Part of a small language model's weights.
Size: width 128, 6 heads of 32 (3 for keys and values), MLP 320 SwiGLU, vocabulary 1088, 2.12M parameters.
Architecture: RMSNorm before each block, rotary positions, no biases in attention or MLP, tied embeddings, normalized queries and keys.
Training: a variant of Adam for these matrices, 132M tokens, 4023 steps.
Each number is 200 + 20 x the weight over its row's rms, rounded and kept within 0 to 999. Layers, rows and columns count from 0. The size before them is the row's rms in percent of the matrix's.

# layer 7 attention query, 192x128, rms 0.131, rows 82-95,114-127, columns 0-63
132,211,219,209,190,184,212,194,209,182,202,224,219,209,158,192,202,188,161,229,196,200,187,197,211,182,217,214,174,163,196,224,223,166,219,186,158,219,196,160,206,183,182,182,217,169,212,189,225,211,187,201,196,196,184,191,185,207,204,189,190,218,226,214,169
114,190,168,225,205,235,194,208,190,214,186,194,188,168,205,199,198,188,185,246,199,217,179,195,217,202,204,202,231,175,176,137,222,203,201,223,213,225,185,190,185,201,173,215,192,183,222,202,207,222,203,210,198,230,206,178,205,187,183,165,191,179,205,192,237
115,200,227,170,192,224,197,220,191,202,191,169,194,141,181,168,185,221,176,228,176,193,182,199,198,198,207,195,201,191,182,216,198,185,214,212,203,190,204,183,181,203,220,217,217,211,219,176,211,209,206,211,213,225,173,186,218,198,172,182,193,190,194,191,187
077,193,210,210,189,167,201,189,239,174,219,190,239,192,195,180,200,223,187,200,197,178,169,199,188,182,198,221,220,197,205,261,188,235,192,194,167,199,191,229,191,205,190,165,166,210,175,191,226,211,225,206,191,190,213,232,234,230,222,219,222,224,188,198,201
122,218,187,178,193,215,186,210,191,221,192,180,185,191,196,175,212,203,176,228,202,209,211,222,218,200,210,180,200,190,163,180,191,203,218,229,200,222,218,178,232,203,183,204,211,163,204,195,207,164,200,218,222,225,208,175,172,186,164,205,184,160,199,205,209
089,196,206,224,215,224,234,188,175,189,176,220,211,180,192,194,199,208,186,185,206,178,144,193,207,206,170,208,207,226,170,176,168,212,203,152,224,200,190,187,162,190,197,212,178,194,212,192,178,226,206,196,170,206,230,184,218,176,218,185,205,184,202,179,194
098,222,174,196,183,195,195,200,187,189,210,235,179,206,204,195,204,196,204,207,222,213,205,193,226,187,221,191,203,177,160,186,215,180,208,182,209,201,173,193,216,214,171,224,239,176,224,214,169,199,193,218,196,218,197,190,191,182,172,202,185,161,193,193,188
100,200,225,161,192,193,232,205,212,183,199,226,209,190,216,243,204,174,191,196,198,168,207,216,226,210,194,165,225,194,220,228,210,206,199,188,206,200,202,183,153,205,206,209,174,230,200,210,194,211,191,196,184,197,193,226,207,192,191,223,211,213,173,215,185
094,183,206,234,205,200,218,223,173,207,190,216,223,211,210,185,251,198,220,220,170,199,200,220,167,212,192,208,213,242,206,220,186,207,197,183,206,201,199,217,223,183,189,176,228,211,212,188,196,230,206,181,171,181,201,218,224,225,236,172,201,176,187,185,172
095,183,208,223,173,219,216,185,203,221,184,169,215,212,211,211,175,184,188,233,188,194,186,215,233,211,193,197,235,184,225,190,199,171,210,200,169,201,243,206,212,170,191,207,200,210,236,216,190,212,215,202,236,236,213,207,199,189,225,180,211,195,226,185,212
079,206,219,199,205,215,222,163,198,174,161,213,232,212,214,207,211,201,224,219,193,179,178,210,209,206,207,178,215,172,212,182,179,185,180,171,207,192,235,229,160,158,209,176,193,224,191,209,212,214,197,184,177,206,205,215,236,189,199,157,196,193,200,211,204
089,226,220,216,179,211,168,208,206,191,162,192,158,194,199,203,191,202,203,222,200,231,181,251,217,217,195,208,215,182,195,151,236,191,195,169,194,211,180,191,183,165,193,182,205,202,204,186,190,215,199,191,189,227,182,205,201,211,197,182,214,207,194,204,189
091,206,178,141,175,175,176,214,234,183,205,191,135,187,187,192,205,226,222,194,201,198,195,212,188,220,201,207,200,187,208,218,171,216,185,213,216,202,202,206,220,228,215,221,204,188,186,215,225,212,215,196,207,172,198,179,210,195,203,226,202,205,191,183,224
087,183,198,183,168,163,209,226,223,209,193,215,173,233,223,228,161,233,215,197,179,226,225,171,203,196,219,202,204,183,174,211,197,161,190,216,228,219,178,231,215,218,155,218,215,195,169,222,221,240,203,198,202,218,194,204,203,249,172,206,192,221,200,205,215
125,229,199,192,189,208,238,212,180,168,197,214,180,182,228,213,217,226,227,233,195,213,180,233,233,185,194,251,220,207,201,204,200,219,182,184,226,198,176,177,204,197,208,198,218,162,209,198,210,203,224,202,231,184,171,236,199,210,179,224,220,240,180,155,175
129,190,156,215,210,226,165,189,211,211,200,169,196,209,191,186,178,224,170,212,190,201,191,163,201,212,226,171,180,205,185,165,193,190,237,209,189,231,208,207,219,196,176,223,229,206,223,219,208,193,194,194,209,216,210,197,191,172,176,159,200,146,214,203,191
112,202,212,194,209,207,221,220,250,245,198,188,165,212,182,205,209,198,194,253,211,218,178,194,180,201,200,209,170,153,185,166,200,189,223,191,192,213,223,197,203,192,179,208,210,173,219,197,210,195,202,204,214,220,197,171,187,215,188,212,165,156,213,174,217
105,196,189,220,179,207,216,198,182,192,160,202,234,184,228,228,216,201,199,194,168,204,200,199,198,190,173,234,207,211,202,209,165,223,190,170,191,204,183,185,157,179,199,155,156,213,166,202,197,210,209,192,197,176,196,245,223,206,242,223,223,227,205,176,194
121,210,194,184,218,217,166,186,228,210,222,165,193,222,172,192,190,199,204,235,194,173,223,190,180,218,221,178,184,158,204,202,217,170,225,235,203,202,211,209,238,213,193,207,215,170,224,208,175,171,206,216,204,226,228,165,180,192,195,214,163,195,199,219,220
074,202,234,199,244,225,187,219,206,216,187,180,184,174,185,195,198,199,206,224,204,205,202,211,193,212,216,193,143,169,197,182,173,191,209,188,201,239,199,175,178,219,204,227,171,214,216,209,205,200,182,224,188,238,186,180,206,173,178,202,147,187,205,210,215
113,190,204,186,207,209,182,204,212,206,215,210,166,237,178,183,199,183,194,213,216,206,217,192,216,204,227,191,218,170,157,188,202,174,205,209,208,202,220,202,249,216,181,206,215,163,227,187,214,170,171,198,206,210,218,168,199,174,173,164,179,186,231,196,194
091,231,217,176,205,204,218,219,223,179,218,212,184,210,187,178,220,184,158,189,229,199,210,183,214,168,174,185,211,193,223,230,194,194,159,196,234,182,217,215,207,222,204,158,194,190,199,204,195,193,209,198,217,205,200,196,199,205,208,224,210,198,206,201,191
078,234,220,234,240,212,211,203,209,190,166,214,231,236,213,247,253,193,191,229,207,186,220,221,229,196,187,170,186,223,194,188,213,242,194,211,202,202,207,171,210,196,191,174,221,207,191,208,205,190,200,165,180,207,194,212,215,214,192,205,182,207,243,198,179
079,200,204,224,176,245,226,231,182,218,217,165,200,190,172,235,204,168,165,223,174,189,226,196,212,199,252,190,201,224,204,216,232,199,209,202,168,224,214,194,208,191,214,205,225,191,214,221,173,212,178,183,234,216,230,218,232,176,207,183,192,188,232,197,215
069,225,217,162,185,179,216,238,198,207,205,189,194,200,221,202,199,212,202,186,176,188,213,199,200,169,241,199,204,170,186,228,192,197,192,171,220,202,180,196,217,215,225,202,200,164,208,205,195,174,210,169,217,220,189,174,210,203,201,207,185,186,196,211,211
077,213,225,215,204,183,221,200,206,203,174,194,190,203,220,212,200,217,232,221,198,212,186,188,181,208,205,197,226,165,198,201,231,195,203,184,204,191,186,183,202,177,228,191,201,203,215,198,167,232,206,198,159,206,235,239,220,192,195,178,195,221,206,203,193
075,194,207,210,232,204,188,179,218,199,211,197,231,177,216,194,223,233,206,184,188,186,196,185,218,223,229,191,224,235,225,236,216,192,208,178,185,208,210,184,178,209,192,208,199,221,174,199,203,164,181,234,178,167,224,206,225,163,215,192,190,172,200,188,218
084,190,244,190,222,202,206,160,220,160,221,183,183,220,199,233,195,166,192,212,167,183,199,195,209,199,222,209,233,184,186,212,185,207,168,204,218,202,203,202,185,204,168,190,182,185,236,181,223,194,224,242,198,191,199,204,239,218,213,180,176,195,227,185,207
# layer 7 attention key, 96x128, rms 0.119, rows 50-63, columns 0-63
122,187,203,228,236,237,209,183,213,237,199,220,235,183,185,170,199,175,209,212,206,237,179,178,162,195,179,234,222,194,190,213,244,183,243,195,191,187,225,197,200,189,231,203,193,181,206,193,179,223,210,215,203,204,193,211,210,206,186,186,187,200,226,195,190
103,209,218,165,209,184,190,213,207,196,225,186,187,168,194,227,181,179,224,217,198,218,173,192,204,203,203,157,195,195,191,214,212,186,202,181,204,214,211,165,201,196,178,231,233,223,195,204,210,214,188,192,194,198,244,153,219,185,194,220,201,232,215,187,194
118,215,218,201,189,198,187,177,229,206,193,191,210,239,197,197,191,199,176,217,172,178,189,205,229,194,237,178,168,196,181,220,182,184,218,207,197,222,218,157,221,227,184,225,204,180,202,206,194,200,188,168,190,206,226,197,203,182,167,208,178,201,235,216,205
112,209,221,218,229,266,215,178,215,221,186,191,208,249,231,229,251,161,192,218,228,197,185,230,215,183,189,211,207,201,227,182,220,228,178,200,192,186,174,216,200,178,236,209,212,197,207,189,183,242,224,213,193,190,170,207,236,201,198,182,201,218,189,183,189
102,231,178,213,185,166,180,221,193,196,227,177,212,180,174,161,175,201,177,207,188,197,210,192,194,203,232,162,184,191,180,207,170,182,216,196,162,219,213,195,213,217,190,221,213,201,228,229,188,171,185,192,185,192,196,141,209,185,195,186,214,177,212,196,238
103,169,183,190,191,190,161,184,195,201,192,208,183,183,190,190,172,209,161,243,207,196,219,175,214,193,225,194,176,203,188,169,230,236,206,203,216,212,208,188,210,223,173,197,192,200,215,241,241,225,220,192,220,200,230,186,226,207,193,249,199,178,233,190,193
094,193,214,208,184,191,184,201,187,251,230,205,204,191,173,195,181,199,194,185,206,198,222,187,201,188,181,201,200,174,195,225,234,198,252,162,189,213,220,196,200,237,168,208,219,166,229,214,176,168,166,197,193,214,201,164,157,201,179,177,190,207,214,230,232
068,206,216,203,200,179,201,194,192,225,197,197,203,181,256,211,179,200,226,200,200,134,204,239,215,205,194,197,210,194,182,215,198,205,175,235,175,211,175,192,180,222,167,183,202,220,185,188,227,146,183,180,203,203,223,245,219,207,183,200,198,212,199,204,211
101,201,191,217,183,194,201,166,185,187,198,184,200,184,193,213,206,215,198,174,194,177,199,201,178,210,152,194,188,231,174,210,212,195,198,244,215,189,215,211,203,183,206,144,174,206,197,199,173,200,210,204,204,179,184,200,182,227,216,212,179,197,156,173,200
103,221,197,186,159,179,180,215,221,208,194,183,164,184,197,178,180,218,219,196,208,202,174,234,177,215,192,204,216,176,213,172,201,186,191,200,193,213,192,195,203,209,193,231,221,199,243,204,234,195,197,182,225,218,236,173,190,174,165,217,175,175,226,217,225
080,197,220,162,203,184,181,233,227,222,183,197,182,196,186,164,200,194,190,197,202,191,212,167,188,219,222,188,228,187,163,194,195,222,182,216,189,210,209,220,197,201,182,159,227,190,188,249,229,190,215,209,194,230,229,186,176,199,186,236,182,189,226,162,186
083,207,208,204,222,237,209,223,220,201,166,164,233,174,231,182,202,202,194,203,177,220,181,198,199,205,204,183,201,162,198,215,189,193,209,235,191,204,219,197,201,209,247,213,211,181,213,189,210,193,219,208,221,247,213,211,232,169,179,231,155,217,203,239,247
107,193,186,191,214,216,210,223,170,200,199,179,235,222,231,213,183,170,184,201,162,205,186,220,220,211,217,217,194,222,224,196,226,186,207,207,204,225,186,202,211,222,201,197,224,183,201,226,189,177,226,186,178,224,243,198,231,181,229,192,212,188,199,195,221
092,177,206,215,194,196,209,189,207,238,212,225,225,165,236,225,225,193,168,223,223,212,193,241,198,184,199,199,219,227,194,182,179,241,197,199,180,178,171,210,227,205,210,184,212,218,211,197,188,214,185,212,163,213,201,204,210,179,211,238,223,187,192,197,190
# layer 7 attention value, 96x128, rms 0.115, rows 32-54, columns 0-63
070,186,168,218,187,215,213,180,209,226,226,194,189,224,198,199,209,190,153,178,221,236,204,196,209,194,225,187,201,182,176,200,205,203,201,219,212,232,200,230,183,184,217,182,186,176,193,230,225,186,203,213,208,208,176,219,186,199,176,200,238,187,179,174,223
078,172,188,213,217,193,185,188,215,212,248,208,228,189,207,204,220,191,183,236,218,205,210,227,159,203,231,233,178,188,163,204,193,180,195,220,197,179,192,250,204,217,224,222,238,191,214,176,171,199,173,198,209,233,195,210,200,169,188,207,189,219,208,211,183
071,231,222,191,216,223,199,198,212,183,225,209,185,214,167,209,190,208,190,226,216,205,210,192,197,219,208,216,213,200,228,184,182,166,181,178,206,176,199,234,202,225,221,231,216,171,197,215,154,214,199,216,160,225,200,189,221,215,239,198,205,186,216,199,197
071,187,161,165,214,195,214,241,170,191,187,183,171,147,213,199,214,168,199,224,213,225,220,199,183,247,215,180,162,170,177,208,198,186,201,193,208,181,223,196,183,185,183,208,190,228,197,188,194,233,238,204,170,181,161,190,172,205,214,195,189,179,197,207,197
070,184,186,179,224,229,204,176,216,225,192,189,196,166,209,212,220,206,198,203,212,213,236,204,234,210,232,178,160,229,204,222,214,208,203,187,183,203,222,218,208,218,176,227,166,170,205,203,165,220,184,180,169,187,182,193,179,242,195,212,200,190,157,211,196
075,192,195,197,175,137,243,179,193,205,202,227,211,227,189,226,186,198,182,240,192,199,223,234,179,203,187,178,215,219,189,199,220,198,200,218,215,176,185,173,165,189,182,225,197,230,170,183,177,227,198,251,208,196,179,196,194,236,217,177,242,208,190,215,200
080,224,218,187,197,198,199,240,186,195,188,213,196,193,201,196,204,163,219,241,175,208,198,189,227,170,199,192,216,196,211,134,198,190,183,244,198,180,193,176,193,205,224,201,186,204,184,209,193,244,228,204,246,207,162,187,195,164,233,171,209,198,188,197,221
083,185,241,187,217,205,212,170,200,216,202,200,171,164,210,192,204,203,219,217,201,211,187,184,180,179,193,190,155,175,202,179,218,185,205,193,197,220,194,159,201,209,227,198,176,212,207,212,196,196,210,228,182,162,211,217,197,231,203,176,174,173,203,205,187
072,197,218,209,189,172,218,198,172,203,216,201,203,208,208,195,193,192,200,153,187,189,182,220,204,250,167,182,180,170,182,192,237,197,205,212,227,175,183,217,193,212,206,212,229,191,193,224,182,196,229,190,187,210,157,197,199,181,194,165,188,172,159,191,219
074,217,224,213,207,193,196,200,181,166,218,205,196,225,179,189,206,203,237,212,198,185,201,181,200,228,204,226,207,201,189,193,240,195,184,197,169,230,204,159,203,235,182,205,182,202,182,194,175,173,261,237,185,221,185,201,221,201,193,204,213,206,192,187,197
079,214,199,228,211,155,234,205,203,167,231,208,249,189,215,181,184,193,212,209,177,176,214,194,189,188,184,237,196,198,213,245,196,182,176,222,209,230,178,186,161,213,181,188,225,225,189,168,198,223,210,193,178,206,232,210,220,198,212,233,181,215,177,216,199
074,186,202,192,193,164,232,207,152,189,186,172,205,191,215,181,199,193,205,224,174,224,207,213,183,230,198,240,239,223,214,179,189,219,212,215,176,196,221,200,195,183,196,201,195,179,209,188,193,184,195,222,202,183,175,190,219,214,205,175,177,200,198,202,179
073,206,221,184,215,204,187,218,210,232,192,160,171,222,217,205,189,194,194,207,202,218,212,228,203,199,230,209,209,207,191,208,216,180,206,187,229,171,183,188,216,189,207,193,196,171,190,213,248,179,162,165,224,229,191,214,213,194,209,237,200,178,207,219,169
077,207,191,219,195,218,210,191,150,175,234,189,186,183,210,230,211,189,235,219,197,178,194,191,191,146,197,201,182,212,192,218,200,211,199,166,203,231,220,212,188,201,176,189,195,207,201,187,206,159,192,219,187,190,198,206,189,211,190,205,201,213,220,225,189
076,186,210,236,192,224,183,237,199,198,201,200,257,207,205,218,216,228,188,181,194,208,170,230,178,217,165,210,170,219,196,243,197,174,193,178,174,181,222,240,184,185,182,211,211,202,202,197,216,194,191,253,222,194,237,188,186,200,211,215,210,183,215,174,188
071,176,242,207,206,207,215,205,176,209,195,197,176,225,184,177,205,167,209,209,211,183,199,215,178,229,219,234,209,218,214,200,224,247,212,183,211,192,216,207,237,195,207,194,166,206,190,172,190,176,187,154,179,191,188,204,176,208,181,198,205,187,196,194,199
069,180,160,200,201,175,207,237,223,227,161,196,199,181,201,179,238,223,248,200,217,187,199,162,205,211,184,209,175,222,209,195,163,190,168,172,180,200,194,227,215,188,193,182,182,208,198,220,219,177,202,227,170,196,194,203,193,190,177,201,203,188,208,188,216
073,177,199,213,191,204,235,196,193,197,199,210,191,189,226,201,200,199,202,174,225,261,213,213,205,189,216,167,199,177,220,227,171,183,213,210,144,180,172,228,180,187,213,199,191,198,226,208,189,187,165,186,191,187,175,199,198,175,220,255,192,156,166,174,186
071,181,203,204,200,184,246,174,251,176,201,164,247,214,209,184,232,216,209,165,239,224,190,210,212,199,232,176,211,201,190,206,199,185,163,171,235,188,205,203,202,189,208,189,207,200,208,184,204,232,190,157,173,211,249,190,223,196,203,215,179,202,207,181,207
060,209,204,231,223,196,236,149,211,206,183,249,177,221,213,194,223,213,178,208,215,184,185,211,215,198,197,207,178,195,215,202,194,205,211,185,214,201,171,179,208,220,196,212,236,212,217,159,166,233,200,185,224,224,183,187,197,189,225,193,179,181,149,191,228
074,200,192,206,222,175,220,217,240,186,206,192,197,201,214,227,187,188,212,180,195,201,189,205,201,204,191,226,200,199,211,193,206,222,188,208,206,181,199,219,207,207,169,197,206,225,199,193,173,158,218,170,228,211,217,192,217,222,211,197,172,177,256,194,197
074,182,203,171,223,233,215,183,235,218,212,200,232,168,218,204,194,199,163,228,190,215,225,227,213,199,184,183,187,184,185,231,224,198,202,199,203,215,223,220,190,228,179,193,188,169,205,191,215,195,201,227,205,207,204,202,196,227,223,230,189,189,174,232,205
072,214,205,192,227,222,210,176,193,198,185,185,224,250,226,153,222,198,210,198,170,213,185,195,189,206,240,210,226,224,221,178,226,191,184,185,209,195,201,215,194,185,203,246,166,198,209,207,208,179,209,229,201,186,196,199,218,197,201,174,198,195,203,204,210
# layer 7 attention output (transposed), 192x128, rms 0.127, rows 64-85,96-117, columns 0-63
079,206,173,207,200,190,200,195,217,191,209,211,201,175,183,236,211,207,195,194,237,186,189,164,217,165,192,200,204,164,198,207,173,178,205,195,213,223,193,168,148,225,227,243,234,198,230,201,184,166,181,235,163,230,188,193,208,212,213,197,214,208,167,200,124
080,182,206,207,207,204,201,177,173,198,224,232,189,180,184,221,191,202,223,183,202,191,175,159,208,201,194,195,187,185,167,176,217,207,233,190,215,168,204,215,186,199,211,214,221,193,198,188,230,194,217,198,202,157,168,180,182,183,198,169,232,189,175,217,181
079,213,197,207,204,202,226,197,184,193,194,159,224,190,239,195,214,209,209,182,184,134,204,214,208,206,195,198,183,196,236,201,197,176,234,212,176,205,204,187,227,179,219,201,206,171,189,217,202,205,181,197,216,201,201,206,194,170,176,209,155,173,184,183,191
075,193,224,209,251,203,194,210,178,206,213,182,192,181,201,148,174,194,216,195,169,174,178,200,203,197,202,186,212,205,191,220,196,204,248,190,207,223,197,201,198,214,181,189,181,181,177,210,215,184,240,181,181,194,182,212,185,153,208,232,206,210,190,173,213
080,220,170,209,221,207,165,210,189,199,180,235,218,172,203,206,180,192,163,226,183,193,174,182,207,189,193,187,212,162,144,219,187,176,207,213,201,192,218,197,172,211,210,196,203,200,218,216,224,187,186,187,188,226,166,223,208,176,200,210,214,161,166,181,222
067,167,213,214,230,184,206,224,207,173,193,200,202,210,212,204,208,202,219,204,205,193,207,211,200,199,165,194,193,209,159,207,203,209,229,187,232,183,195,241,196,215,215,200,186,187,225,207,168,198,210,241,193,193,192,199,227,223,226,157,191,222,160,198,218
070,187,166,183,248,215,180,212,231,242,174,187,244,190,232,186,214,200,227,204,193,200,205,224,176,203,212,201,188,210,216,224,194,206,188,214,210,226,192,192,228,208,182,168,154,192,205,219,186,203,186,227,225,196,209,177,221,192,211,219,187,192,208,218,242
073,161,190,180,198,219,138,191,173,213,173,187,165,215,183,171,180,201,182,211,210,197,197,216,224,212,239,219,215,198,228,203,200,177,215,215,173,199,205,203,184,185,183,207,199,216,219,194,234,223,177,211,190,187,203,190,215,206,228,195,199,196,198,188,174
070,196,196,221,236,186,210,200,209,212,196,216,201,225,202,182,232,169,212,194,209,214,232,195,179,216,188,195,212,210,179,247,187,217,177,189,187,182,222,205,236,237,181,181,187,204,206,176,182,144,219,215,186,221,188,221,212,217,192,200,181,226,207,218,175
073,188,205,206,157,159,178,192,214,140,209,181,172,209,222,194,177,196,192,215,224,205,202,207,170,202,211,202,237,237,226,199,207,249,200,205,198,200,203,200,230,152,190,215,194,226,212,205,200,216,171,201,222,197,223,166,208,194,213,208,209,145,206,202,207
079,190,211,202,210,203,204,180,225,163,174,205,207,219,194,200,217,228,219,188,223,182,209,200,214,218,169,170,202,199,200,229,162,226,210,204,169,196,198,220,233,194,219,167,189,184,238,251,179,206,203,172,212,214,233,209,222,226,204,182,185,169,214,213,195
078,189,192,196,209,163,206,195,222,189,160,211,178,198,189,198,198,183,199,189,192,211,217,186,196,212,184,192,206,191,215,173,198,176,216,215,199,184,212,175,169,188,212,210,213,204,179,225,196,217,197,193,224,225,181,170,188,223,196,198,195,212,165,181,182
079,219,195,149,191,199,181,213,216,222,195,208,162,186,232,226,217,182,203,202,191,222,180,200,191,206,172,211,171,196,226,193,218,207,208,207,204,249,205,194,209,211,228,168,191,223,183,209,212,246,188,175,213,229,181,225,192,199,210,209,213,220,189,204,158
078,231,210,213,183,243,221,213,218,198,208,193,197,223,187,202,148,208,213,165,187,191,220,198,198,203,218,197,201,195,194,201,198,194,214,179,171,173,193,177,174,170,222,222,194,213,174,189,199,178,207,182,201,182,244,173,197,175,211,210,223,169,175,184,226
068,206,163,193,185,190,183,201,171,197,186,239,179,229,212,192,201,189,212,213,199,189,191,165,201,215,195,202,206,208,161,182,216,199,185,184,179,159,213,226,165,202,222,197,224,217,226,205,210,169,219,203,170,168,216,198,226,215,206,174,219,213,183,233,209
071,247,182,200,172,181,182,196,232,203,189,195,135,178,173,206,199,210,148,218,208,196,193,215,200,179,214,198,216,175,201,209,204,208,184,205,227,222,193,211,232,193,206,217,215,194,200,174,242,206,193,176,219,219,230,200,233,201,227,207,186,165,215,171,218
069,163,199,206,187,203,198,230,168,238,206,220,209,198,189,233,171,204,203,208,175,182,184,210,224,229,220,201,200,175,191,204,207,177,183,193,180,224,212,195,196,187,187,180,234,223,195,194,207,230,195,194,172,188,209,228,190,204,160,215,192,186,231,200,211
070,195,194,217,264,214,215,179,182,200,185,232,177,209,208,219,189,200,177,183,216,171,219,185,183,190,212,206,167,186,199,172,192,200,194,196,199,200,178,230,186,216,228,202,185,200,219,244,169,202,219,213,186,192,201,183,169,201,228,180,208,188,202,235,163
072,171,213,185,184,216,205,199,190,185,203,260,188,205,205,217,190,189,193,193,213,210,207,149,187,203,175,201,184,183,178,141,167,247,221,218,207,198,193,196,187,184,170,186,205,178,213,208,206,209,169,158,179,206,175,227,225,183,202,191,186,199,211,254,190
067,189,199,251,235,237,198,221,212,180,183,242,227,196,184,138,201,195,171,189,203,183,204,219,181,166,215,186,181,213,171,194,156,224,176,213,209,170,186,209,210,165,172,173,154,205,187,195,192,184,186,208,183,240,180,236,223,213,231,192,192,187,197,219,201
074,209,196,204,178,194,229,226,208,165,188,231,198,213,231,184,244,198,218,213,218,174,215,202,158,223,175,196,174,188,186,173,204,239,248,186,224,201,201,176,182,173,178,178,194,187,221,206,205,173,200,190,227,205,183,210,235,182,216,206,176,180,240,220,177
071,227,199,218,211,176,181,179,192,211,193,222,220,174,222,204,226,187,203,210,225,192,175,163,226,199,208,210,203,158,208,215,220,219,220,215,245,193,223,221,184,226,198,182,224,211,191,201,208,210,190,214,183,194,214,201,180,214,198,198,210,205,184,218,160
075,194,200,255,207,221,185,200,203,248,204,191,182,134,223,201,214,226,203,220,230,213,219,205,202,180,197,206,185,214,195,177,220,230,180,211,196,217,206,183,166,173,203,199,210,215,213,181,220,183,183,212,189,192,145,179,167,228,214,208,207,195,166,216,180
074,196,195,219,178,217,185,178,186,201,213,201,221,221,223,206,217,218,219,207,192,177,204,235,195,199,205,221,174,176,176,199,230,190,224,206,225,184,162,201,198,242,209,187,207,171,202,204,204,200,199,220,213,217,211,222,174,174,196,205,174,189,180,200,206
071,205,202,190,203,226,211,183,209,165,258,182,219,198,201,222,227,251,212,198,203,199,214,215,228,223,170,201,203,210,226,224,216,181,226,176,173,173,206,198,207,187,173,197,235,172,185,211,191,185,190,194,233,173,204,222,198,182,218,189,217,215,212,218,169
078,228,203,200,247,177,211,254,220,235,203,206,214,177,180,210,216,228,211,206,212,209,224,213,199,221,196,210,237,187,186,183,197,190,201,214,204,199,191,204,184,198,196,232,235,177,213,213,204,162,213,189,202,209,196,165,213,220,204,216,206,191,189,207,198
068,191,178,199,222,221,171,201,212,200,206,217,230,195,176,222,198,210,205,187,165,232,236,159,190,204,207,201,201,204,188,219,181,190,204,193,220,198,233,171,194,243,216,199,205,224,199,196,192,196,185,208,185,210,204,184,227,196,209,216,160,195,208,195,174
074,202,201,191,195,218,193,235,229,209,187,196,211,200,203,212,206,235,205,190,233,213,180,214,218,197,203,201,193,209,185,209,220,172,263,200,212,153,191,213,185,181,223,225,220,186,202,196,189,195,176,241,176,203,175,174,184,224,199,167,192,205,178,221,204
080,204,209,160,224,202,199,239,215,197,221,196,201,180,217,222,199,195,211,212,218,233,211,198,208,189,198,221,206,211,195,181,196,193,167,192,208,214,178,205,210,184,211,196,205,172,210,149,220,212,176,193,214,205,184,191,189,165,218,184,217,221,210,233,197
085,202,203,171,205,188,202,216,156,210,199,241,170,236,198,198,182,193,190,209,197,210,173,190,222,226,217,209,222,191,214,171,215,193,219,216,185,194,180,165,187,201,182,200,207,221,206,214,213,224,218,191,183,187,173,182,195,205,154,216,163,228,194,195,168
082,205,224,205,227,215,206,216,192,212,198,214,210,200,202,212,198,178,203,218,186,205,232,172,197,221,213,215,190,191,201,186,185,222,207,208,181,193,182,160,212,192,219,214,205,191,222,166,203,156,177,199,193,168,190,161,176,184,179,229,165,201,183,241,221
077,187,223,208,215,178,210,190,203,163,204,175,185,189,159,215,216,181,229,200,169,164,175,165,228,194,208,200,224,239,216,198,233,203,190,204,196,217,218,208,197,218,169,208,243,213,211,201,197,199,182,216,201,219,231,168,188,215,197,202,214,188,177,214,218
079,159,225,217,252,206,183,186,211,140,212,211,212,194,193,166,205,215,202,178,240,168,197,208,247,200,176,204,186,212,225,198,201,181,228,187,205,222,209,205,232,202,197,204,200,162,221,217,200,245,190,200,191,202,178,174,217,233,184,167,190,177,182,210,220
076,175,204,218,174,192,182,173,198,186,192,169,189,180,225,179,211,207,183,177,209,214,194,186,196,239,187,189,206,198,226,202,177,216,223,214,190,184,193,235,210,188,199,221,204,170,161,184,213,240,155,196,233,202,181,171,220,208,193,203,221,191,194,149,210
077,188,198,165,178,210,190,172,203,228,215,190,148,181,229,175,188,199,234,205,179,190,208,205,189,198,195,226,173,182,189,232,196,192,203,202,176,196,242,184,203,208,202,187,182,200,190,238,220,195,231,189,246,199,225,217,221,218,181,218,228,202,212,180,198
073,191,201,206,209,204,190,181,200,179,213,188,210,191,196,222,206,209,189,189,218,175,191,188,209,182,227,207,186,220,201,212,213,213,222,177,216,203,192,161,172,197,192,195,178,243,194,194,155,213,189,205,176,203,220,211,183,206,175,185,189,136,210,193,186
080,213,166,199,187,180,226,216,200,190,187,205,193,210,204,200,214,184,200,146,195,206,183,217,169,211,159,167,201,221,169,230,186,175,202,216,182,194,209,217,189,182,221,236,214,235,163,186,213,167,208,194,190,187,189,216,190,198,189,201,191,220,224,238,221
069,237,220,205,193,209,178,187,189,197,213,201,196,193,167,206,166,158,178,209,160,191,177,191,192,195,202,175,181,232,208,191,229,207,164,179,196,209,222,203,232,192,194,190,206,205,208,180,175,201,224,189,213,197,216,193,196,208,195,203,179,169,214,171,222
075,177,155,223,207,182,198,168,191,225,190,189,206,170,191,208,206,178,207,200,205,213,203,203,261,219,184,205,210,178,206,228,192,219,195,218,171,219,211,212,201,173,160,210,201,188,211,203,210,195,196,220,181,197,197,213,221,224,176,204,208,206,203,177,213
080,200,197,193,174,184,202,185,182,220,192,212,194,194,176,204,194,211,198,201,221,197,251,237,179,235,176,160,207,206,236,217,197,170,221,218,198,187,200,193,198,211,197,229,163,196,205,221,219,175,184,200,232,209,194,222,243,205,172,215,211,209,217,184,199
069,196,214,195,167,203,191,182,206,180,209,207,211,199,196,204,221,211,225,181,209,166,197,190,193,202,194,183,193,159,172,203,211,199,195,237,213,186,217,180,197,218,165,184,157,178,214,253,204,182,226,184,195,193,217,224,197,190,209,213,199,224,223,207,196
069,183,212,228,247,215,206,212,178,210,193,233,198,190,199,171,211,214,174,200,216,175,202,165,217,187,203,182,190,194,188,194,167,241,200,174,225,202,157,195,217,219,161,198,206,183,239,166,158,207,174,187,211,181,212,190,194,182,191,194,192,157,203,191,214
083,191,200,168,231,204,213,201,161,180,175,179,212,196,235,228,211,211,199,200,211,173,215,231,165,200,190,209,196,178,176,176,200,202,189,214,214,207,206,188,210,164,222,160,176,206,169,207,162,162,189,182,230,196,215,205,200,191,200,203,205,208,219,186,199
079,218,210,199,233,166,199,201,228,211,185,221,203,188,196,201,208,239,162,195,189,234,194,194,197,218,216,191,194,193,190,223,193,223,222,257,209,235,224,177,195,203,200,233,225,218,166,187,227,205,200,194,220,234,230,205,181,192,207,175,199,192,181,205,174